config.yaml
n_layer: 16
d_model: 64
n_head: 2
n_kv_head: 2
head_dim: 32
d_mlp: 128
vocab_size: 8192
activation: "tanh_gelu"
norm: "layernorm"
norm_place: "pre"
norm_eps: 1e-05
positions: "learned"
qk_norm: true
attn_scale: 0.177
bias: "qkv"
tie_embeddings: true
parallel_block: false
init: "trunc"
init_std_qkv: 0.0625
init_std_o: 0.011
init_std_up: 0.0625
init_std_down: 0.011
optimizer: "soap_variant"
lr: 0.0193
beta1: 0.95
beta2: 0.95
weight_decay: 0.038
lr_head: 0.0124
warmup_steps: 31
schedule: "wsd"
decay_fraction: 1.0
decay_shape: "linear"
final_lr_fraction: 0.0
batch_tokens: 65536
seq_len: 512
doc_mask: true
train_tokens: 138400000
steps: 2112
dataset: "wikipedia_en"
Each number is 500 + 50 x the weight over its row's rms, rounded and kept within 0 to 999. Layers, rows and columns count from 0. Numbers have three digits each. The size before them is the row's rms in percent of the matrix's.

# layer 13 MLP up, 128x64, rms 0.355, rows 109-127, columns 0-63
101:521508432463519558526538494461476392522484580402507400484413507470503486579477509543465474499422499586585470493514498554427540582466426446534497502425540532495476489454446516495405478446392512
101:485518580450527599477549534525534486544454510441523442518540461519539516618501442413461521553521503522508515487564507587440517534448579471607504506480530539528480462409442614463602451557503481
111:439467593484474549520533552541459478546446531590532565541390511494489466478489540464546507496505411559350436500508536498581522497542574513544497441540544484506530502580451488432520379517538473
092:427452497542618522453444531374515407508488512503455540452484493369453464544542497481504521547458533560538505476498420444485512480441448592408414556524484504523530445499569543532450542469506476
097:452449537565541462402488499517504484448492479500515573442408571605393462524517514487562481526453431551487547582501552549528437443559487509502453515443555525582565549466476556468491496380491538
093:512464420513554493475470521592514601547441475496499499503477557432493458529461470582557610485504484541396472523495324467512489533554521550493551477602549545452502430513561494479514479502461467
096:541587472438451570428568523560600453501574390483555453453491525537530448536463473503449501566542441544517544460561469478476452429484527499464526430581459542603468537589486557514496470469507556
091:451502517496526535522521515626523439474511554488635527446416472518477478463553437521543478524484333515491494575514479429489492538528460520382466485525524510437426524485499511544606475487462462
092:590527482555584537434471448560565468485543400474555499551545413493490531513497507519493455529487513493534476527469630469490572493572495518521512492426442531474457545395541550521555486626413486
111:469514445521596549532463430574562477511489471473536521441555551513531557497573509475546627416521555342529482549405576557498495526490485547533519538529448539538522499500491589545468543491534528
093:503557482495444550497522560567568404507471469434453443497535459428492526508513516452467518551600474375489532469501439570555462470528446515469473428495408494478406504423528550403425490491522430
095:526490417443526429401545586562456436449477500468570465414496537522527523503560467474527448462417453495514511415575482524540463545458497490515387554410478495439432472564418476511540464463478444
094:446537495448422425525550483611453455508491450440438480421519451495439485532478607464511519458556493540468490493397433429544520497458554575422475537545566452568591461507542554522479470466558510
092:495536542504561471500565570567579466562408470389495485469494555584553490573539436506373491502584492515461502415434486505477458442479552503508469542507483501487502518438410507545422488471597470
118:466467531516503478496486516424596466437482428559540515503495581476477506431505509463581533492407465486424578388498468427531458560418489456420525422470453533518475408420476458482393510504492498
098:523501468437450566486457525438545432541441525411509384471424591503426474452434399453487490508501495538481431489451504475464491452526474443447468515539474532492495513433467589425400532474429427
090:472486554581572517499583448570462450459465474441451506529509514543472440556504542526546418514445417555605533584532492479492534488549527526483495567379584459418490627468509534489512491486478527
111:585393591510568598523548606535526474499480448479526533558417538504563430489520527489528479540391435524471439536539462507472455533461530471490576517502465471470539508459406589491428515558478533
124:514541546521458540445446425478489469375587460404479452518550474489533521598472497435479492477453468435480470533418461519589540486473487505447437532506494536559492403555438533461606428531492556